Part of a small language model's weights: 16 layers.
Each number is 128 + 32 x the weight over the matrix's rms, rounded and kept within 0 to 255. Layers, rows and columns count from 0. Numbers have three digits each.

# up: layer 5 MLP up, 512x256, rms 0.26, rows 223-257, columns 128-255
# down: layer 5 MLP down (transposed), 512x256, rms 0.242, rows 223-257, columns 128-255
# gate: layer 5 MLP gate, 512x256, rms 0.258, rows 224-258, columns 128-255
up223:107185086108163128076126079155179091128054119159120127152078100135113130113146126091179094090178125171103178115099111084116090153154117144158135124110106137116089128166134118136130121199181117170193116138133108136189077119197142096103120143160133115147110095055173181135131141109140101180188126135111111127158131121129105135162127182105205119164168144140112157141143128083124111110102
down223:116135130122145170089096143099046150145160105111157128117141075162121105100141134165041133161129158150073116084109086089170131175121127104133128159155135114081138108146119122166116198188154140074173131147150102135211149046116185126126115137106107157152131153120129043176110108129161200114062123094164095169119119158163074116131122092108095168103076165091131178154124087151162152162149
gate224:156099137132159137120106118132081144126169159116122089093148139136188074161058128147148151159117096130150153142073132115204143129127119160138053167136153061111100114112139143173077157131099110114112150170132148125141104134090111105157126161147089127118142157110104143119134100118110126117082133121173100166117131154154058128199107109121101091169118109146144113176135126069116128074150
up224:160083155174173176098140138118111146133122078100148150181092091101073127092166111091153082137164118184152146162183147120095086103170182111102093116169201130146068158139126132101095129079106121140160132099144154158183145083110145167130160141090111166156148178075144137124103109087080141117169156104114132116082137134121088131102105108098110107098097106112123135127089077152088126105102
down224:129082162173188132147143073145147111093136125088118130081126082143128181099107117107099162151145138135091179083156089117157118115116100104152067161146131175165108176070110079148174120113128185070161128145079113118186114121211209162077121142181088080133138154139090138188129186088139111155147194174122080116071155086119167115144086119091115174129148159147145113136116080161162179105126
gate225:131091117098134082152096113132164135085158127150120176140155112172114189129129083109120148139124169082084155131107113098164212139118052147160169165113137125126107145142133101155131133133111119143073123131084123077110127078182093111098190140081130138158133180153076126136163170116066201114136167130151078069139146072107161132115164173128132109116112194080163190153138122129132124095119
up225:099133156120109116140117138118115122108130106157118138141167111144117167156152089174112128119134153135103119074095107106120148185118137155109163137151128158126109142129198138088144112125122137171118135136129099081123139105136135122092134117097140149126163125143105126122138154082081154123172134129130109145141168080086133138120146139077136158131114127095150127164117118116129112127135
down225:140135140119106142108175079118184114128150104086084150091149110117145197128143096141105165126120116113117132158104098152155151093052179122148151101155100137113131160151139100058162117162071141115117136150147154174103159125151174122167099158109167116182119137119150155159146102119101108147204147112078166130117106098113132150172140119145070127162146088135095148127108094135161137065118
gate226:134102099120110163116132133130098149126133144046122123149090077144118129068087174168160114130143080142091143099152161133123164138103110166115154108116152140112110113152128081167128156139171103126137129147133117134124130162086107162170122132122128105111118070181091174189222173181146069136104138127092221140105123080178134146111156197130132143171145123056150160144127134128103150113100
up226:129104119126149133084180098149111109154123174117104105154082129150119168170100121164236152142162150123117103066136180162152080191142037132189134128105071083125141143107157082147195104122145100145094126169093148133127166108150163165174123079088144172131102136159119086177159149112145088149155174159135147118142118144174135095078084110057132142132177157132189183142130085160097136092114
down226:117118107183111122125156156086154133172154079169079144127105114152092163126183103115121109105095160183122124115093166112125128124125098127129067122088160144144139107124089066177160159094129114145141102081147164093130169138145203153134154120127119090116128142170123062127122108162128112071124090103148186095133140127090122165154145174174138113125143133129125068101105095115152120134110
gate227:071089169136161105139142161060172140139121188097092090165048180116099095105112073191135138160168155063115133151127122105117051096126069056117136108091134129125113134171153169148124150109128162124192093137164173127102123157140163149127131124124076125101087114162184132105102111106190088133131047123113105114085117119104117188125105090213121123114158086147172099135131135148161140146129
up227:128130138092225124111127176106138132108107133144122056142184161192128143110109139137099162127151121102093169089141135146108161150090147111129101158141141131104166095191106109111165174130143129123124151142154117087137122193106118230116148065101104169138145134104109178164129193171156122143165125103134145072164163134090167070094149144139180135099074157114098152143156185103103174127073
down227:149070167153125136134138167128051081165096117091141101100122161135094115113117151150143157149109117197106137152192161173096162144082237182130142156101144171124090128125098095190136125133105091070138133092087142103148157126064114159105099145156107091127175098159152140119132070137134163123110140131145168164198138172152155162125185101152204089113148173084101120113160149123224165141103
gate228:148154165134131070087064191076080112144113162207110095127179164153178093086141128105152156107156103071154199119138086131186082134100133129140140110122160161146173153131066075129155169093169118083136107118107116204141105092199114106153105098176114118092093152130106136072178134148119140111117099107154125102153172144144146106097169106092105076138108181096102157150174163085115155098089
up228:111116168129138095095103120174085186135124156061132093078220146099152153131097147129133117091079119152165137067142087133124138147166094115151172116160116178145142184088155193134017124023192140144145100112146134125149118117116163007119108135131087124167127131092137160146092179101123156098141151102138145175142110123164129140181180105118136065081086149138090196160115136178097207109090
down228:130141111031138131157070164079132144104149116109153166098152150079055140104127142110161108097144178095122184090140131171147122131102150172105110155178088156128089105102166076128158113156173143152117153102145103099133162112072160095068099064146168099121137157142171133119143150144156181153088157135123110111106082121114103123088136113122101164154163112095111084107176102075195157132100
gate229:124183186127142085156122075105107137110156154138129146120150172091086102164155196126175112137120098059097124106193113155161174114156145125117120121087159130127122121176106151143089098105117089138177157123120139118119131149165072115075123086135180126132108126109142124123163110221148158161147099111136106167142113089147138150133121104137143119119151117110134152103184089122166143141151
up229:115131172088181113137172100072109107096160141169103184103102121096136152129149173189167113131108114080072113112176071121122152091166167111135137164106131076111131183129169119116066119112126128153138156116103099118138149153149095143134152076123202098071128150139128108134135154173111124157142116104142138177114112100180164064139165122106110164139126120123128224090173134121154178120093
down229:165174159127073114127139075112134138125138081138073081173115203136095175112087180083158107114127140122145115197129102160125132116151148169073131095106118107110064128115157130130119083136156136168128160131096135140111172176143147145104086124110089154172125136129140121129121072124127069140177149113143149094084141107130100178132136101064154095127139088133093164151129172117168121103139
gate230:066057136081166097131168111129168187182101151181082143179133152081162057165096086187153135125127116125121103120130105102172107185150177187119128114177167130164133136178132185076140107094137134199120144140131092155169085114067140152092191112072140130146162149126109121153188152143098097153128044188126129150088072091133119111196147162192106137064083113150163147138187109115099156099065
up230:048162122070138148128168112121139113120020119178081129144087161087166125114130117206071093098107120113176131098167135105167096162157149163080143013155128165136160085074121104058094155113154151195143113108164081139102064130118069124168098122098093120128165228128065123136105044114080098168150117155104127126061103077141115081207154163123129153121118085143139125180145103087126148083091
down230:111149072097080177111166179120125128181143119105116132119107119166136130149150116099108144082138120144119104177110101140093142131141141092185157157115151123147171100158131168139148169158134088143074118131127123112169130134124092194122158090072161124184123128111142145129161077101099100138117076154083168152117118098117109149165182142135148102120087143127142067148114129091127157148152
gate231:108193182171132093105124135181073127139116095140065174086089136151145137078151204154149097101185156105153091100087117117055137078092111140103107121140114122167154109177155105128088110132089180124108158151143121131151179165085086089134149145090107095150159098128148133141134121170141109162138172155151086184135106073120124140167109099106160117169112142119125163125123138109152100073149
up231:144106170108137133147135178098129121138116119091124125146195139174120128089123108146096118170100107137120116127113099109149194127200080074140120128135144112162136072162121103130125106150129150150172101124119074133144183106133118070191139084172098174064128136171150143050119123140167142167133142154142139056122164087083111134120100129160171149143096152123137112100170092153167111081139
down231:112100127087141168190139123088125142116146139136124123171152157151117146090128148112107131128139164121108127152138161123154152099158084131131111148207176122112116190119112148104159097153113100144148157013071112128122094108119109138105101166105123124210171088191081103136149177131105157130179154131153140131108120156120077140146104136160171135113191129074108083057117046124172130103142
gate232:111151118113169147096130155082122150093124183084106157153111138112121154088109125114093133123125160163111122144116124164131112188146133122160182093129126134133106144124131141144143100140162158078134144175132113154100115125175150150123158119154168099081086076118086103134167143153140148119158134100082086173139088107093139145073064125162102076133144141137135123119170099137150141166140
up232:090107125106155141119168127130141144144140112118108110143113136089128134098148182100069148085187119153131108109098168083098158145075167126146112168139107079109145140136122154068124124146086133107103182097157108146098156118172100076065126110090117143117137141112056075173165133129136128150205115121163123138159110083147134083113131105140148104130119074142162087078147143105159146147124
down232:083083157086078186113124118094122080086105105098119169104175141084091184140164147179119165123159119161115078138106165155126123180148102078106075141124149101139144089108131134075079072112134126119122096141102229132114119101134112066159116134076068122154172170109098103100120110136099051128163066063126161139122083080134179124139128126101185089100128135122099103089080110147192075091180
gate233:122077101164124158076066101153119094068086114131124152176078085098145158155120175170151133169084124085091127105141160123129100081112141156173162114137183126144162060103132143097142189135104168144092127129132114085109111180151124102138149174124166106153190196106162203136139108171145161160107131125172161125093145110074141201123130097149124164142099137173113170143093160112185137093100
up233:082141089105189134106109119117154120138195099122117095143091073126126142142097132150126117170087151148095118156091114098170174150177166102146166140120102112175211152106164153167161093081119120148101109082100060156150139157137119171145127096137112137143189155079131178174158115195201122113130161177166113116131158113102133120084102030098133089102155122106097149115128138084120175110161
down233:079135134109068159162189113170069115134159091163084132086102128167140121096025123147144122068074100131147199109171137215100079103135164144137076127131155137100165095189132158115078140151118142098148109084128174118168109158131084088107118131135152132100124116122119138102147165089080132145115212160185163097131155142121156138136131156107183142143129097087119192157108120112112165110094
gate234:138142110049132093096113143099145085120137147162139081146067167187058131088158148143104112066139129129140109086114111079083166142110137070185091182128104136131030091148094102098129105102138092104128125088149174115125116151085145124110094147138134089151088135126137090121145123126108104115127169085157090156174086080176133097164086148148112143083038106130070125173106109149060105111121
up234:112086104102129058147092078103178115135132094141122079190147173159139094139174182119081142153092118164146164102119115066101067107178092119147135150094134191141080129097107119101124156151115151069147112115114149164140101156192130154138100082159136074145121074149103063056134136130133098170185162137179144135114111132124081076192157128084093159095131155138131133165094117076066148127094
down234:095127098108149142172128149176089075154110128088162191193146121131117149114091115152156230147057150051101158109130092114139122125149112093106137097140115091130152031128191096156200072127114096150106090120158161116137090128123153123145166166148104104113227092153159159057135108132136063126133098144088093107134134163128112120074143136111144117123149131134113091133095158141141127092133
gate235:175106127133127121069153078154170136045160159148177122162175091180091123147144065130171129148091084105125070089127124064171105127156156164146194141086126096155060146091125119131154143101069110116091140152174089165241164161107207135126163143150094160099099147120102032109097079111110133088146120055117134135058146094086114216143104170160151151138100084141181144117127046191142115143155
up235:108102036123137097138096165153116124145128130102123118133125069200113146122119121101185125132144121082152137092154070189159106133120159113145139161093137174129137127151124186144162179162143211188123121039146122190083103048186139032136106141106127162131149135082145106156167107158175140105126148137157097102146082199118170047086154130122119136147097132133100131126138137070176175111201
down235:122152073118109180142088180089130113155164097100124125137149132151120049107147141108165121156109141119134169092146139149117138169158077174118036107118113133113183097131208116152109070160134152145162081135121111096159148058059064147122103135098169188116157047171186185136189176045160187194116117083132104160150144189148149136122176132137063069143093147155108116054094154110140097123107
gate236:057149168135112134131125127127123159102106151112152156071133149155116126075127107095118119098180111107139167144109120137129128116135096121149148126116127165135097087172104095121123116121123122107164130180108137156196143086158147082132161135098108180108135066189119128185116126160164100130056168139131162200134098108129068122154115138104151100124115139090152091136149154148122216105150
up236:157098139151141140118094145129133132174166049103108174190100136070132181167149121158133166138101134113097088102120110189121139169154145137134119183174183064162169167099157127158169197113077126120137120153148129101134103134117129121127107111133117123120130162112092123151152121135074166149200153132102128062137151131143213101136131110143164166144147083110133100136136124064118077137085
down236:159086113112103106158154162128170129143089153168123128145144104133129152165114104160163119080063167183070064149138164155131101126089122144092176162183103089082074188112119136144144160118168093111155134130110104163142123111168121166157135142125190114146156162196093105119172117126149207129134086088136054093130124161123081110143159124182105123140082111150133170153156137068101122115153
gate237:140074096113153116178166112055163147176120147141106167133131154144136141115143115124130121176069157121091148065110091121130143139134110149103129091088104126154155145099131123100053087185086125103085115146131078158085166079145111106112138124132122165113137168118149093086110156146166112143138096114153132123158059137137150127154109104106140104104061153156166136151162078092071051123139
up237:058124194102176119132128141162122141120110132173145149123184149138134145150128141131175103122146129159079111146129121133169079116114138146175105109139140186171152136173163113121181085105148117118147119125121132132155126126152105122084104110139123159117099157159143135153080149083075175118131145145146151163100168100124089135123155100153141209153110146134101135187179200116097141132140
down237:115107163100146136120111177146093139096095080140132108147098074126105132126153171100112149161156176162162131151177105167161103122117154106107097147083103157110149090123167121190158137172142141120205115120121061077147047113160117137155137153076173137131143103154134177131150139137142139102139128165181163114095141139133077156145114162087124113173195120092128096153099124104079089131110
gate238:168064090111154165133036149136062167179144146102115101098124151130129082140120085180148144135134131149154132125121141130111206035126145118081135161112123135135066111205088110141109101177134194124098146158115129061117131100077141110129146119121109152118205162153089144170150097085147084164130140080132117113142059133134145144172093155091119130101112143190105084125129067089180077119116
up238:171165179155196152124131145117071153133128134186146102124080131102120134135169112129127123173165117094159144094188119132178150131170153131173166155107121103151148129139123121099133106158123148132140046069077129166085096150164127096096126123127215097146114109117096104140140140149153131127152127166143099127159147075101113042120152120113112087179165165168112115145160110153121153121136
down238:149101162091172091098154103132173113163140137107092094166154139156101124156147107077192099127096130108101134166090100091131118138149154130095161101149142120129182137131146195077132087111091116194090160122106130146163123204168137095165206103157142121121119152146125088127135171219150133147077137186130121112123111078131072134154043134098153118106136108133165116115084159116100178146172
gate239:190149122102127123190139147148153146136204090086174095169137138149148092142115139114108095145140088166121182084135144186107088097096161121170117150137110109119062130131156096136128147136133119153123112143080116142099119123124101106156127098174135166113158101149132167174145126187163060189114091109111163086139147129138108108060068134139139143122161118153106104081114087150162150136182
up239:115133107133122114030128106108131162142122110185158106101156130180145033152115136097177094118123193152079125095141153146187169140124105102087134103151080150181117136112112151165167101099158086123098120083128154164082094155126136120103132133096141155114096151100093082113128077150147106133074075170134128094083112058136206119136191184083110128102146173062166147187229117095186101116125
down239:152136168213108135086088127186153190098151182144139117126160152188090161182099104180131162110134088114109211137140136174114125105129136105083144176129146072119190067060087141080087168101147125110140153139133161149107179139183120132103096176102083119126103127123116100184116084123100140116111153092139149085064133136154146143195132142165162108156133114119149174100098174111099125118175
gate240:042158138163105030114120108168129110151129122117144081096094135111127112122061104133108059164192126117164091152148147154131091147157118194107144115104093152106183142108087117222182201125147125178043066107147084135177199096083138140159161131116112178134135130133156155088077165184127116131129110166109051126109080167157047138143123125036019120114151145162132141096141143138118091088158
up240:143149093138126165139152102123180176101197209085178120133118095182150118126158100115110133020104074189143202150156102176170121108160175083132126085084088093156177113151188125127153116135115097082099170113125105123117173116137173131047173115171109124143141146167084138093135129163111111102094105114133179135139100194176051114122120127123119190113105092096099100076071169065165057106132
down240:079113120119131068081142066100098134150064076150077097130129099134136129094130143133093112162133091129138113134114114134085124119125076134156132105164133070162138070167162104150109145106124106132101152101103048085122144090123168128159156126159182162107118111141096184147159051115177137150154036155116140086132073084149080188113085135202131107121115068062124097080158092167118162126092
gate241:100119079179162064120094064129126088148103081145141123153070154146092163090146151141149084185134147044098147150101185126130134179101097110094155122158154100077088126125132115078138214121076184141145088104160128108218094165145099070188093101152118144085169206120132065123154105114112123077100213095046079132094186123135133168147093088141113173120131178109121138165171169191103086120092
up241:098114096065087099079160095127054088143114125077115156118120141136105131153084137105180101060121091074059132110116154107082137191121117116180169134109157105102144145153095100169099172123131147117085138103141150102089119149129126138150138160128142080098161143161136083103141060116138155127148064195109087094128070109174062175130117123101179138077134115106195125082071116115160144111070
down241:192174088155133149123186121096131190154163087060121108080077191099205140155058195148078128139145166191140155137090223140100130151122157169134176109124114170084112129131107143108104124129123156128180138146100124142126124098169110102133116151122094155117099159120164063128082173126123112148094168096105104138133183151075124167171155139043053181154085170151139215121150113101128112185157
gate242:150129166166141131108131105082131117114079101096106134183123143104106170169144099189133136107142105116122113147140167122092124170150111157102092107098142189137103153184127119144140167086142163134133157144200117117173155113162114109160122131081078075103164096147149145119214128183146096137136140121128160108155170114129125164129192131144101133147121094105097135140136112095138116129162
up242:140194113171053099114156107151167166120154165166131043126102137105074129108108104124116081131152155085127136107165090096107185165137160127177080111112147112116151081099117100151096117189104196148146121151132117065126073166090123143126085166134131090105113100140162154118108147168174095114146185154100150179106136104115096091082113136140152114137145139159157093073127125133097103181129
down242:182094088089187117111164090134208126147083068142160088126148136114193102114077156134125131126152136115195104167099134192122118187123121126107131121094146117103145165130087139135149126145158089161101095103161115163170104175113125163110069135137110089180121140132171152172118128143124117126159156142126160139084091089158109148118153126084076148120125077098151145172134159136090142193164
gate243:153101130132143125192106075175143136123098093063178144122100135165097136084135130102162102090140068145161137122072111099160089162097148139094094126103114182119126067105140083116078110124097083150143110137129097134134148093154133086121103170130124172096104133138138124142135100095125121134110158145160082150127085111119154112142160160117173146119136128130129143160074214115080126054182
up243:166153157125137142075141124130119146111092093183143126130150143114143168095143127207116150137127134174073123161120114091091125175091134119095113158179130063150153133153157112108125112105166162117151176073160141138108136181078096081153122097133073160163193165128114158137123053125170101093151107167114084135166129175123107131160089099167101168085123126121110121134130125114080140178106
down243:105138141114158132093122068131166129146150141064143117082099120169151114147157096091124087143135132206112132162126101150141173120141091145062153125137059164117067138164129170134096100133122153080090123093123077145123148134177075073099127103156186078145108149119086123177121136182172149135135100086135091034112097151106143167101087112126104114101171128141134087149082103151131101134211
gate244:155158111140143101093127109170173135165109189126125163114172074104118092182139090117152138116108165174145140141171127147103144156139077149117141067137100107134137124117070105133142080097144107088130089120157135159162097138125148115154139141145180141100095127169098131102143118101144141098160137155164138108084108149087131149115133160146161119099144180156120124146167093095094132157118
up244:166180132186155114134106126176157144173147138083075151134163068151108159099167114154177173113128135149072146121083131178103133119182161118109117116112165098121097140182132163158151082144075104128147100081098083109164100118160132134099114177146142176141092130131100099160080105083128164109165085128150102098153100144071104099120167168066185123161174142156073086134190186100074114161132
down244:159145135164090143083084045151145117062127139096206187137164138109134083081116089182140089148096132129201144137227143179129115099112143100116111118108121124107111128145116166166140105138191177133145157153158101118115099143136099114118151145063153125127104164132125128160132083086121132109180135152172140151090133149135076148132128176092115124149141123122077129095194150156122163087160
gate245:161077129109184087108093120138116158075094140077102096176163117140116134147120144120105117114100092119147130171122119197116151104123142151115104134163073133116125112075121072163116140173128098145132145135140181159149171153132094135168129150079119097091149184110102142090133125129169091136132107082102139111163062129146118128073075198081204130164145112153086128177112104124104093137120
up245:155155151141126173137177167147145156105153119148177173136123118132167183078136135170166094104135135144122151128147178109173139103130111136120130079129129098172117127113157127120092151131097137156131119125119133112116142142114110120085128100144142088183115125151121103104081146138150135088085140122137159137121129156160164132147163082160111129105134106129135079129144122117134111149178
down245:135126096118167096126088121121169129100163164178175110135146134083093133133106085083107155138144100153122162164115083123133096126110090084120116150160094131069132166114143139161098150094142141137113167151146086107155146128073148149118116101109164148120134109126138083155134186100127062118166123100129140112130162088156177081127147120139128091140122121132140137133088173078130128135185
gate246:087200142106184122170101133183093059035071118098102151164110157201128104092107128114090158146079123109151185206099103177118108160175116110113141145125107140125123166072077092105138113115150150141156161123170143175141120117101109156146065182074102082104135061102173123179074139125160130100135178080094088098113060113063101175130187168073152134166074121118130079125134145128110146211126
up246:127142135095221099120156026119169105138116169133064142124071113100120105123129161119164079113144156073100104166136139131096097153129187139130144184134177068132066152175103130111069135096128164123174113086145152114074114083099173107143133150139094129114141116130129207074066139134158171032137099123093095158168130161111138162111160179113139086128112144094116116104119108162152109173155
down246:084092119098144139080098157164161132114127123095102059132148121131118149142156117203126144146149055113183087151153109186138182138138100139208189157054140152143085104131200089103159175133099127188087078103125144107152145104117117113095125073156147153114145122165121094101094131111093108138177126089103154111185131138127125142179128118145084111135205148160137080128085110136141103092105
gate247:147178165163087172098144166144197194139078039066144127126104148112138165137166054139177124059158177134108110140138060180124137109168125133132130167120092097106149184116101086095134122109127103156117213131151116127126107130068123099145197162109128153107113141081063175130139119113151158128112079166138112148165123096178088127086112111140093021121125171142156100083101138042206168071158
up247:099156124114146117149072147133067093124192135135099102144152086095065137135113187092112142127190108089140125115121107062196131090132153166089085136197166118145101085192158116146059143153083072143155105144098086119184138115147119083167104151107130165078155146139022104094129169151080115067064147144140181098150125064137124105118198110137086194056133117115163153145152109166135095120143
down247:083112157171216131126069109101108119108135186192118132149143207146185132047085158118132107183114130090063109125122088188087136124077162186138108127130124122105192127059113095092075085134149137133054170103107152141152180162163123141115146147160067113092087081147105114127106081178143155146090121078152139172169148145111112110139137112133157147098076125118103190145123128113137089158109
gate248:110135104145082093164165121124135185159100136168116129157119119102164100198168113089098173123216141115137074110136131158150135149117137158100101189126131125075085002098150073102099125120120215169135141120136140136155069110081125160156225150116176145149170074091162151164123120122124139061192097137130137115093134163137163140153169140135142146174148086161121126113167136119108212129145
up248:171103114083127140148148127092127170122139105132153123152168160199132154124148115102101133101151109117122083142125209045133108115064166126130128122156146124153142159152095121108120098169137147098181111124128159184158137049158078117081125193109125121096124124092130144120138121103126131185126154115121118084142143117161135124168150139081166128231120118179085159127103163118121127152182
down248:108167118104089101087150173169155109120156166096102123140180121068166142148078173185165141161132160160156127106117017114136121154074105109135135106102168162156077135144156100128089109117094140093128102061135089135133091138125127143107129119153152052141075157132172131116085179121081160131118104107127119098148123117102157174166095124136153162161141109177086174156138170101158109119127
gate249:162140135133119117148094158130152104078153187142103113048137145083153120187131173140150126131163109112117152142128160135126118124170143096136142152120121139112169092119138111163141104179146109092115156140122065131124083137093114152149107115130093132093127129163119167133087127132175124140119133073099129156080160131163074159110092187138145144139099074121095101102111063138128128073139
up249:106151118151159160161101122094110097115132170168132120090164070097142113173150153164185123087196094134143085131135189111085135147142120164123158134152117163086130115147101122097145100100100140147117131099124165102110083154123162108074131125154122107163120132181146154146135110107137175118090126136108101117100187126122071161089107145129154136115137105137145189169098164157159150137124
down249:152134146125095105052146127119131109141145218141160147099181017112112128106120129099107117131129102151141134146143095140146169122118114126122098134120136084145140092141114136155141130154100087081138105143121124093115104140150127168153107069143075176114158177119065129095149116125143159113181125183155073073094093110102109159039118172089143193120169095130117123129121060131160125089126
gate250:083093158065174165143142123132227124154173185127124114099130182137078150150125077127154105089169190164079124093211080117087177106153189117120143119106171054187167131163151122158080067071122167114091131078095143081155130126089056169091128154142108120146168138132128117134105147093054076086101121077131113108146124147133149122158069125151140151128096139082176141036141108115142141078161
up250:108185095126194113102157086107190146114101158149070090132197132125150117082190209114154153163124131131088093141111113130148169117144102121118159132092147130079103058123151141161113099149135146196141134116074154139146104182113072171071147108124088116131124129095193127092109106177133128107145102136088176138109145126067151129121113172134128091120173111112142154055060103090101113106080
down250:165164074132169103134097090088146111108074131124084163191149129039152113093114177111136121108159133100090154054144126105114110175144113171088142150148122125175125159121179140146071135156192097160168119151131105096098077139153092115157154108184190126110106158100143117128132126126143062137147105098134174138123139123073173103131124108116117160131158198163142157109074116173190080156083
gate251:151132085127109177114137132168150120075093102140077147142101122115121148122131079125142097138146130181129120194126153127116128103109117091141145125124092065132073151135107141138121123129129135132117121114103097106127131115103141116069161121132152117111170160151114162126179120174158097105172071119155121138121121124142107078173136126179156099113180092052121085108114119073082044079101
up251:136087089162087106196148122169061106165123177122150091169117072123066146122152133166194147131137139109141106118131060130109153129060154117127162101084174123116117116138133133122091082124134105125178107106175129118169123176144101151175105172160070150131172140134091156114097078117141205113152119109105128169206134100113066103142127140074122114119161078069174096144113099122122145119138
down251:139124139105102093127102091169192078108125068130125116117109059090200159143085157125110139140106182168171107146178116063069107105186159118095127120103118169175101137069155089047171128140098130163152133128136080095092139172080115106148123115113182155177094114154114129149066094134122102142137081120082147148133120096109113079049086088065161118147156141147097121077156092167152089106142
gate252:143131132141188155093049120098043152105131157144089134159153158066116138189178116122122101190131110162096070140073146104094106104123109140107124114126171129094181121161141172102090123185141123139180167144209172096089138135091130126074137180164123099115163163091159142111179086110084127167130157119165167121116139143068128096163122077139105164102115183138207066117114108154157069115112
up252:101111107139126159101081159164074139157126143101110142154160115084184167187127121072138150143096121110118168221134107129142093154124131069199115152091127175179134120154124100126083154158153158125108144095161177104069139120141073125133136143131162103129061139187065130075125095110051091140158138138191139155139175152142154155220105064159105151124064140144123070121157157132118099179125
down252:160158151161051135149117057086115189070111052125073164121109162171132094144128147150172092064120133132077089061112178100097164145147091152125122177124104128123125124127155095158157146149130083100098112133099175142162162092158152126131076138150152145110111168143124071148151135065104115136100103112055093187142134111112145126080113108102126104087144120161123083128159141133124065130162
gate253:169063107108086107146136165103183123173107116134104083086111116157135124119095094170148164127146122119107097073175112127205088104140104137134157166153143111107134126135128082107123089128138081069136127196154117158135100144126101114124137079124142116124143150084170109187169138139154093104139098118086133190103148193101128171108114141107118116167140083122109112111144134113129137144160
up253:151089130117113108196115156101175051150126127116088098142111147106129144093072109121127135099127099144101105104170086173121118129097071155150178136164178155158142139083093167158128145149142130091125089171135111154093113161124130082132153114127141090141164149111171106137171155146129114095100093119150106199102115153127136112070128110093097128166141065090145065177120160089150110154115
down253:120087111133141104128155133174134142122107137153094138153129167166110110148203141123144109122119078106204112115082135107148132113134152102098115055135162111155113099160175112108141111095106129188108118137068150120155154141126129171142120154087075118139154139123088128101105177126102150143107105149178205127096116207133142137140156072129149058124112130127091100134141087201150128127116
gate254:193158136157184151184068134074124111114135149148119093102112126144177114116050170139159112118134141114150146112093057110151102124142162131154111125187123139149162131128143160145125072116206107116137163139157181103139168110201121136085146127091209143159097151148125128151119202134149163087155135127140100147123146149122165086126142144121096124177136105124075111129154107142105113100176
up254:094162096158164127137161143170074156095137145056094180072163182099095097106142108116122133085128145129123146068137111082062131057096054064179074169081097138105151204134141110089119117159138105144122093104135115123108132081075120096123064163168121163077113112125097119110139151205108141122071103120141125125105122073139108109131128074110159114117183138115165106177182145086108150113134
down254:166148112079111147145145135109151116152112140119111111132117130165129170146097162082143161070146158059146139137118119145144181167140112148123103209156086103155104118208109149115120137158108080128111166138133149130155176212135118129136109092163139152122108083118165132137169123143143140095132095110119160127147109121134086073185135140171183126110140131083184128138137105146155183112144
gate255:114144147125142104103154157169108140191140159139071180134115139153165136168141163136104146136130173189138199148114105103101111142107131188153123072082093120134149127108122136098136132077156130139203076135125100149172147055109101193126118130157200047121111176062096107099082142090127086133179112147146119222102166117188104111157146128184155163114177084108125153159145120170129155118157
up255:138088119075180120147089072103162130094125144102171175115177134176153106138091134068181144134100161136180167120167130149099121137108090146116153099121110148110122094116117154148148147141153179106100116155114123145162057045155123086141131172153112167139089120135092111129110190141065121115075094170182117158108130112092163105109125083064092062158151104119102146159099130138139154146122
down255:147092152111147145192149082076117123063158160164143136147162094125207113145106144067084084075075079158157078092109087131123088181105184122162107161179170105161065093148065125098139161081100141126143194090122149170092140159098119113088123123153119141097146159156120136066078160117113111146173143186185169121131154165139154146119174090091154123120167146137100099198091163164105159137126
gate256:162044160116123153167169135190125136102054152110134119133152092074147119172223163188143133114138123162151094155181108124141114134101142083107090099148078093157132114167166118111094186128113134122103106138125137122138154137128110131154088089108171153135163090146130159092104138129111122090111082099126177090103107169143133170111107085156185117156165072166095099077137107126140122148192
up256:107169089119142083125090091127114103116145114127166129106122109187137113115084093107139138143138102144094110078124117082175158140111121126161128127146162183089108132132169150139124116137174144125157094102135158156132108100117094153128166133138097105146119114119100143149151095113093122160109181134083176127120133126137105082138116168105105201117094125125180135124105155157132168098126
down256:135122148109100128108161113109091147149183107155138076098162154179117187087134076128101102061167098147117103089150101099095126122120139156078138184093174162058153114096133103115120141139139142101164119090098129096197068140087151145067111154131117104209127120120127151081134145184127155133117143104094102128103140152156134122100129070114157180190177132161100145121117103112171124108148
gate257:143139142114125075126129119121160115184146102131114103196091129130135133127087101106121112111182149111145164123156100100110142152137089072112143113164141081071170138140081153116137170116157183116158161121052102157151086189143109098101215116157134159126139160176119147121077200154123135135136091101166151098105122076113106140094154133127124115148159144157153169129157098096142100111146
up257:119140102068138114071131138116155113127102119096083106170127140139144125110066152174106101114099161082123165147157129114121162134153090118063107123140079112065131114160108178072126134090114149098133110126062100174145155149151121108100136134123163124121136182142082135091124105120135146153132178142150129136209148097129084093117151110121158132148160185178100176153130139110135112137168
down257:147194115167077124147141148169117090106114100131116151190127066114202122144141128092149078116102098193128203156133106071114166175097107123133114087129096150091127131128164173076162077140158125126199111090133146148217184104103136103155115097171088141109150120129158119174146143094145125149147125124107084140158177133141105086136125130104152092124186123109096108186128150091185142168133
gate258:106109223057112152073122186077140133138073098083121102088138103123139181122131175114152128106170114152170108086150112067099186108109082106102085140101142109086129123113169138158168205161136089175159147139072161134169101075122133148147156124148077145129094105086153163151111131159110122150127088145057179174157194112133117110077109166166096169144113130121137153146106121144074159129137